config.toml
n_layer = 12
n_head = 6
n_kv_head = 6
vocab_size = 3491
norm = "rmsnorm"
norm_eps = 1e-06
positions = "rope"
init_std_qkv = 0.0456
init_std_o = 0.0
optimizer = "soap_variant"
lr_head = 0.0115
schedule = "wsd"
decay_fraction = 0.77
seq_len = 256
steps = 4209
Each number is 128 + 24 x the weight over the matrix's rms, rounded and kept within 0 to 255. Layers, rows and columns count from 0. Numbers have three digits each.

# gate: layer 6 MLP gate, 768x192, rms 0.142, rows 615-636, columns 96-191
# up: layer 6 MLP up, 768x192, rms 0.14, rows 615-635, columns 96-191
# down: layer 6 MLP down (transposed), 768x192, rms 0.106, rows 615-635, columns 96-191
gate615:108168155152100145142155106104097095142116158123067100144141148119110112094188127100100165158122081145112156106092095145102129084107144092115170115132109090115134133166169164084149118130154156123124142139108113121099065110120099119116152127091091079129132112160167110161147106117160138128
up615:130151099125143137114142120115158118115125128112116152128122110120190140092129148095106143127147110121137166111071124151094115149170133130117135125109113168105149135137115136120127185089089127124131149130099115091119112114188113060129144111118097109162179103169139109151158091133114135099
down615:115125130098154161133166172088149106155100127112133121114145144081133114123171140132103139107090093198124116109070097153123092127132106144155083124115105133163148128113138133108101155131124125144103160134163107125115110133142141110099119131168113140138173105155183137105136146098105140133
gate616:140163129090121107153112135119113124133108137100150099161129126118164112094115110161131110106084166099157115103089131137114120121130157162129155105109098112143156125145140084148155143153148183124104083169139108129157090107151135132116137129165108105123136112141138120137120109154176111074
up616:131132091103095153148125091148117139117148126104163135145120114116095117113136119114135098105124154162077112179143116129076184080100124118148136107086082136108145107141150123144095151113117121110138152169093124090155103140140112090133133074155149135113105149138111147161120137114127102109
down616:137103143154136130136124098108122164145174135122153095139144135100130098084123149125150134132139167127118118113126115125091098113172137120078096171129126094118111105131134125105185098149129163156112086142129099116114104107099132166144150140155118111084121122111158126106147157131120131124
gate617:178149152122144106150098110109143116090128069147121086142106148081116119114131096124103152108154097166107114123119090167140158138167108160120124139129120142122112126108172083154120137147165165146163091110165111135135177145126129130132116135138138147116114134151108120120147118147118163172
up617:134116118139119108135162122101144163127133103116108119106128159097120106144119139106082138141130107111131108105102088119147093115098125148119121150132135163093130123134143106145086126142110093160091109155116121157149135135090149121111118088125126133171112127128145131134127150161148067108
down617:126161085100142157166131102116164131123153129096134132144157102148115112154097077131172148114123167122160125109120144121111129149161099136159117090168187158134106122112122141154134085107109089136132163131112131113132079086164137111148150155149100127120122130154113122117121124118115123157
gate618:125117112119153158126110144101096164142104129179129127160160127105164104064142109122115105098127109122107187076105110119141139108163137151122089139127131116120150121165159124137135105135098126123110154101127109156075135131119170176113151140136134121121128138108115150105124120136108096130
up618:151104076116098152110129136146121148145131138146146104114133137148107124148125130134118088122121148127126132099146122120146146084122141096133087120101077105117104167149099125165145131109150131115095161118173127099105121121103139105107148122105115147145121163132131162138139120110108134117
down618:174092127137114091099155128135127132130117153128161085131103194119170149167137140102102148154105166103107173139096153150146173137166135107111114144130104109194101191103086121090117123120102100088145155135140129208120132161122138167134100161103124199111157105129091141128118088091145161111
gate619:099145100085119133148129163100125105095102157087118136100066103165123129089179134156142140125146111166153128099153150079138114096100101132090130133117133123116099143157110098127140103139135144136089126143146171075143130112095091143138147137183129088121122096124166091150106092134082124121
up619:150068156151146137144087081157148105119162106144113087113144143110119153126104132155122154144165096191107164136177084097095149121131086108086155115142097137110096139104137112150094094103115148116112166128075097086148091137101096147151136117156145131104088101140133117113145135147100128178
down619:136085125138157127133143120112094151160131176092160076117125142141155114067120138132112155095152134098132146136133141072113095119128115097091102115064099128101090119101166122104130089132140114111096156113133137150091133145152127151140134122177137130065139099138148133098131110125085165138
gate620:114151141144108125089157146123147130106122147124161137087164093107142170108127087154130096134123155115092140145150153124143101160104133128114082108120130111096129107162127108139132129108138138064080137149094141121166099161148183105154121123107171121136147095081133149143125121104157157123
up620:131178107109108104136136141136129100149101128114157149119137138136117135101167076071135118144135152107154143087130153139074131122109121112125160165130145139121135094132051119156107104110127101121143093134116132119127071122131159115135132090102149129140114099154120152102188195109104101143
down620:149143162089159125087109111101147111126118076143143107127143114158099092125150138144082162161109114122150157131164096119166133157133117159113108150133128113135128160121155147123126125104127138144095140148150105111133098149167167161123080176154135126118132123153116161175151119124139135090
gate621:118112120123165145129175104146122125101140138105148152128056180150105163142152124117145113123157112134138110161080152130161145160148143149098142118129121129099143169147119114154110167151167140133103149113186153149114194141127127092154102128132130174099147146144134120150155110112122182097
up621:164144126127121139154123145112141129147102201135145170154126104083100137060106113118094129130106136111170131126133116115111123089090139170124114106129152189135099111145077172090149116117139121135149140125114136121146093123123118127092097100134162124160129113124072144153137144118183106111
down621:122133118105117153102111143082105129124133090102109115086098140118087113154108127096141165112130121118070138093159136128107108099186148153149125127114167117143166138127089106153106134136107115120117163142149132149107126124145115141119148103140124151155137134124188104111118118135136123111
gate622:141145102165112141148156147111161152112123149157128143136089116111120120106124152169131106096150097124108132067146112113149151151152115167130135140147140140099119103148115093121175140102124132105157098150116131098129117190129122111139166123127107144160075157118141148108146116091134133117
up622:105167089160088169121163153127119137166118153140135139111092111105123152119144127109111154152172137122145141134130119133134097096156159102124127144150070117110104128168125093120135159138093141119130090141185170122148133110112139144155162146160115123114135139141121127111174125082107145115
down622:162111166108149129099125116089137108173169116137101075131166126146133121142133209111100143174100092160126085140132136171113136147107112136181107148108153147118151171092123104122109121145122166123140139145140114084111163087135120124146086131107124123107168185123131132128141127124126133140
gate623:139124152118143104131150137133124141113066105114136130121132146137080149132123101111113100086111156124057151151138133096111150163124147122126103094124137176101158160123091110133089105118112152107111134117149141131127097127144124132090112104126159075125166164118137140167143168110151144090
up623:106122138154131119106127132146120131131141115141120110108085123103127096094133138087108144135113094142075097113116150100106094137110142084148104107122175154107127127135123114123130131127119153102123070067155147138176136156131138112130143151148141150136164092104141102150095127135179123130
down623:153105082099124131145138113120143136112091133122130137136159174133103169162169116104135120112141162132110145115153133077122162158105095160142111126149119138115193120147133150167086113076156110146121119107080136137134149113132138124150130114132150105155157160131155122139144116116105149097
gate624:152134147145147133177109106088131092126099124143113140132129092117161116107104092148075121137131125121131091110111140111104145109081125151126121177145115132096121147152139138139156134164122145103092161156133136098139170138107141113099090122117134121127077083102118146076150168115174120115
up624:118110101110098111108107074087112137141125124142120142178096119101130118095130075110165133078122106114134104129126087136106117116119145077116123116144115120125126102129107099103160117169141146090102155128190090128118120167127143149107138121116119173079065098102134081152138112121119122140
down624:087105112129113170116133142141125085140140095200107108162110139122147177128144106139136092195130115146134080134126174116123139121122114135157156114133127167111151155131119110098116130123111138114154120165131121154107160170086102178161163121161153113106123116109144142124140129119121106119
gate625:119146152139159136116126087166091110191121094128187161158122146174151104144112129080066133150096082118155111117111120173083119131158168115148157139113091136146110111140131124099151101149132133150118141110122092105120090106133115110130120139145101122153152143110097128115133137160139137129
up625:128117108175132107126165097098133107132109161148139140101137139116118127093094143082092104123086145126131123098132120137140078117153096128143147112133122140160148151170128145100138147126130160110124121140100148104157148141130087159119140156102091139138128127161130158151138126120124127125
down625:108114133106131154141166144087114142125144147129075082139102105127119133148146180106143127130100142105141127120108101112125130113158100161104105107147112168147114107101144114122124122123148132118103139127100097098108142098152136110142160133128146151144119112117164158144099136165122136116
gate626:143091146119108121140149113165082119150134104082122145132126125130090111119192143149172117151159090163129148123140159135124129135147152129126103088087145137127130116143123091139084121147104112127164093128096119167096139126173138126142119098140096148151119122115158113135079173132118118152
up626:106151141124054127142116097130130099105145142099125159102074109118086111157078114104128144141119093122091122106117135122131116142116124106129123098123144112125117124109105161143138116101150091148085144115110114166112153148118151122108154121110123138138114106118146105148106129150107117147
down626:169120123094086116119123124158158128107128139088144127177123166129111103074128109124142116114108129102135185144137105122098120162147100096116156136117111144095085143151116119126151092100136118110130124101125127134102130122145164113168140149123138135132179108129131111130146103174107116123
gate627:100148139180108092185139109103117152090133134174117130158111107167116113130119130123098124129116132076126130110160169126129075125156138126096120116145124175087151123143070126105140148163139178098095140107151136115168164064145137162104090117120107116106082151088117112111167168116112131141
up627:087110126121137122097135127145138099112142136104088130096137155124119165102097060181145097128151131138136154091083141111149156127114107101090125133101152114102146132109160120105142094108157129149183115131109107110137127118148144133080133074124121084147139101133130113109122145118130145118
down627:121153096114095161106112112102085114140125161145111144103086139143155113146112132108144137122098062164105122154122114120091124124102144115142152144107124098128115162114065164086098129128155101135145106125116161142122156127101093110146104105096105135134095149154146127129105145110134107129
gate628:160144090130106114076143094148121088133130107074144112120113099086129154120133144126146168117110111132120147135100108128158161120106136162150124116120132117083138123114119156112137127151124143134116152167120136149109100101142133130135117115144119116119082119089117144148115124143138127105
up628:104121131138114088139132137131136145099091134131090096124109149095144108095174172106076107136119123183139114161124140125113156102119140101148141148091167128117097132131119147165070103190161162155116133121104138153113147120103132118131154142135162170158113111145084143090116130129144138122
down628:134139096141106169145142088128142110132062119142148131106158099098161108123105141116108080118085136115101068081154116140130149104117144119093170123123125138146073131126114110128123098092155159174168143108176137148116138133110088124131130134123111122121115092153107165130168111108171129125
gate629:109141147125089125110145119114123158166148199099160108153127140111129125150097130132124096137139106153107089128115146140177166133101102130111132160077170155145109111184116073161166112117118158086156174117150142147155123122124113098130190137093157113127149146126156109128116111132133124126
up629:074144136169078124152141135135129155141101113093133190167109106129113094160082128108124127101120151108105116133179118118111119111117121117099123109155167142133089153145106134084153135136138116111127133129100103109146137117123129160178157136127164161111117136133121126133114158109134135120
down629:129120153109175111158133096159129127136124133170131154154156155179108136129152150140095107146143139110166161134113144122130077100121146131137067078131100140163097168139115151158154143106113146108134126159110138144121144127132126155139107135116111113128119138126136145152100134165141134150
gate630:126112151127186124121070084134105192152096124131098104133083179112087107105128155149151100115109110097079155153137123129119124136143131151142117120139109154108125124099119146074126134144123115149110114118119092143152151146115110101157164147147188109121154121135135151107107102133120092168
up630:133132129094164158126123134133101135113137145183133144095131139145106131132135123086136098178107098134122127147102121147139133097137137140124149093126076149124143155111094128113121122135119121141100083106140117133092141095144128143093146153162119171108181134122114152169160135148140137119
down630:138091113117118114149136123127116133114110116066139101130115113160169134110136126118119123132150168131106128133137144131134078097120095090149116133106125111119165092157141148133117144105113121110157191117134120136176110173153131130121101143117096161116137156148114098097106151159122129131
gate631:136112123088147144100158095132166126107146119120158105119119127129104093121124098155148105112106138082133148048173151129090101075119159143145101107136141157108132109129107127133171098173102121155127123134102134071110127189142129159096089128138135108147127136152112090162118163081124088141
up631:101120159149102100083132085117176137121132110162133150041107139085119136093127128134167086140109191116176103123138120122123138085113175168157115181126113117133131138098124151077153110113133134139100139089101136081141113174124129103115148142088137074132120174147145124120089152096134123102
down631:068087138102089085134144160126102119131085127170154130104189107149091158121102124157108172086172137126131130133116136133122095112135156141125109115117142154120106162078114109101147095154177122127108112123165148156104132155112112120177062207141141154120160161173129126116108101124129142121
gate632:121148158146135103156132145146137100139125154129138126115151178134138124088070136143148126120129156073116132074148170141162162122120122143131113134151131068144173120133109124153125148121139127157142116141127099091098125158148152117170163086124127085112130092130145112070138107101125178134
up632:133157157094150125104123130122125130118175134155146116122144142122107095110110122125165077134172129149149150098111110145113160133112136154141079116156113165123152093092149152133150115148083122144161118156143153111079150146120093112145117105118180107097165123090105155108157140128130125136
down632:115162123119157121168121130119101128127145145127128168094122150119133132120109115110160170089121142093125116111179084096116178135169132088137141133129134161169126140125097123155119132122142120129136107098137086148153122125160110077147093077128146118128121183110132127150141131097171178156
gate633:107146072139134126142080095142124110134172132148162130154155099146129141118100141118071152141139129153143076128100171046158149169095115141135095148154095123120146070115114138158115176101116130156161114128117166109169101112154128124084120110162120105119136137110117114100128112152124147095
up633:135097114138147119111112111136116173124107079148138118142144108150147106114145144099101083147165132123108156070127180142112093105142130135165116143127114102148137142093135138130114120100097142103161138117130136160133139100137091130141107105122135111156125166119174167144116084142138125127
down633:128115099134129138151126134136123174139078125127129155122117129085150151105137125153120162113085155107146148138086140115099083121168137096148096110102127139136126134137124170122139156088132112122118155145139105196123114163147121108178151140097114097187124120105163134125153151159171166136
gate634:069107105145122165121132138130086118149119149140117122139109113123143117088097173094135119137170113114156118164134132103105091061110136122099116124087127166104174118136124138125146119118155131154115138146115132103096089124085139136126135099125083101180101117135127133123135160141141114157
up634:122082131124107100162140146118128156136123132108113127104139115100136161134119131163145125083088110124152144129099092176158131139134109153148125113091133123094084155191123088113153151134154122134154137153128132046109146111096099145125160113104116185108147115105150137171154151110152120161
down634:116167119140171156092176144107090133168125114115133126125123130145134166142134114094132096077160097132150144117149111121148099126142133103165115157092135171113157121160087153140145103108127123102124112147151170146146136153125159123138157139145101121078135132136089112100085161125110106105
gate635:159094155120105098115141175140155137083146187138098118112135109128121121060176104105101175130145112143099094148159117059115104128118137168154162156125129107138146113084125096116107099086119145116128162118137112114100134189144138151109122092091141132169097140128105113130118137114088166128
up635:110109106109127125120141167148117159064129125147112139123139132104121151140116106123145165154146109156129152144127132084109108175148095133151158152126123130128126115144098063121134177093122139139129158151155155152150090151140148102087118132123119166138128129159101118098106117119106147132
down635:121105083155160141128133119131110109196144147119125139111143132121131110137096141173136104110103154135119169138136104149120101205138128092127114121096101097153122119126144128113122115203093110187125093131124150124121108091091139118137129109163118131153125127091126104162102126129147124116
gate636:151143148101122110097082143084143098123111114149125134145143138144145105140138106129103142094108107131112111132128159114146138128108092096113115124146146153116148145115143144109133122120108113149129120133132156110176156117127104115128110141172189109141110095143109087152106092137136128161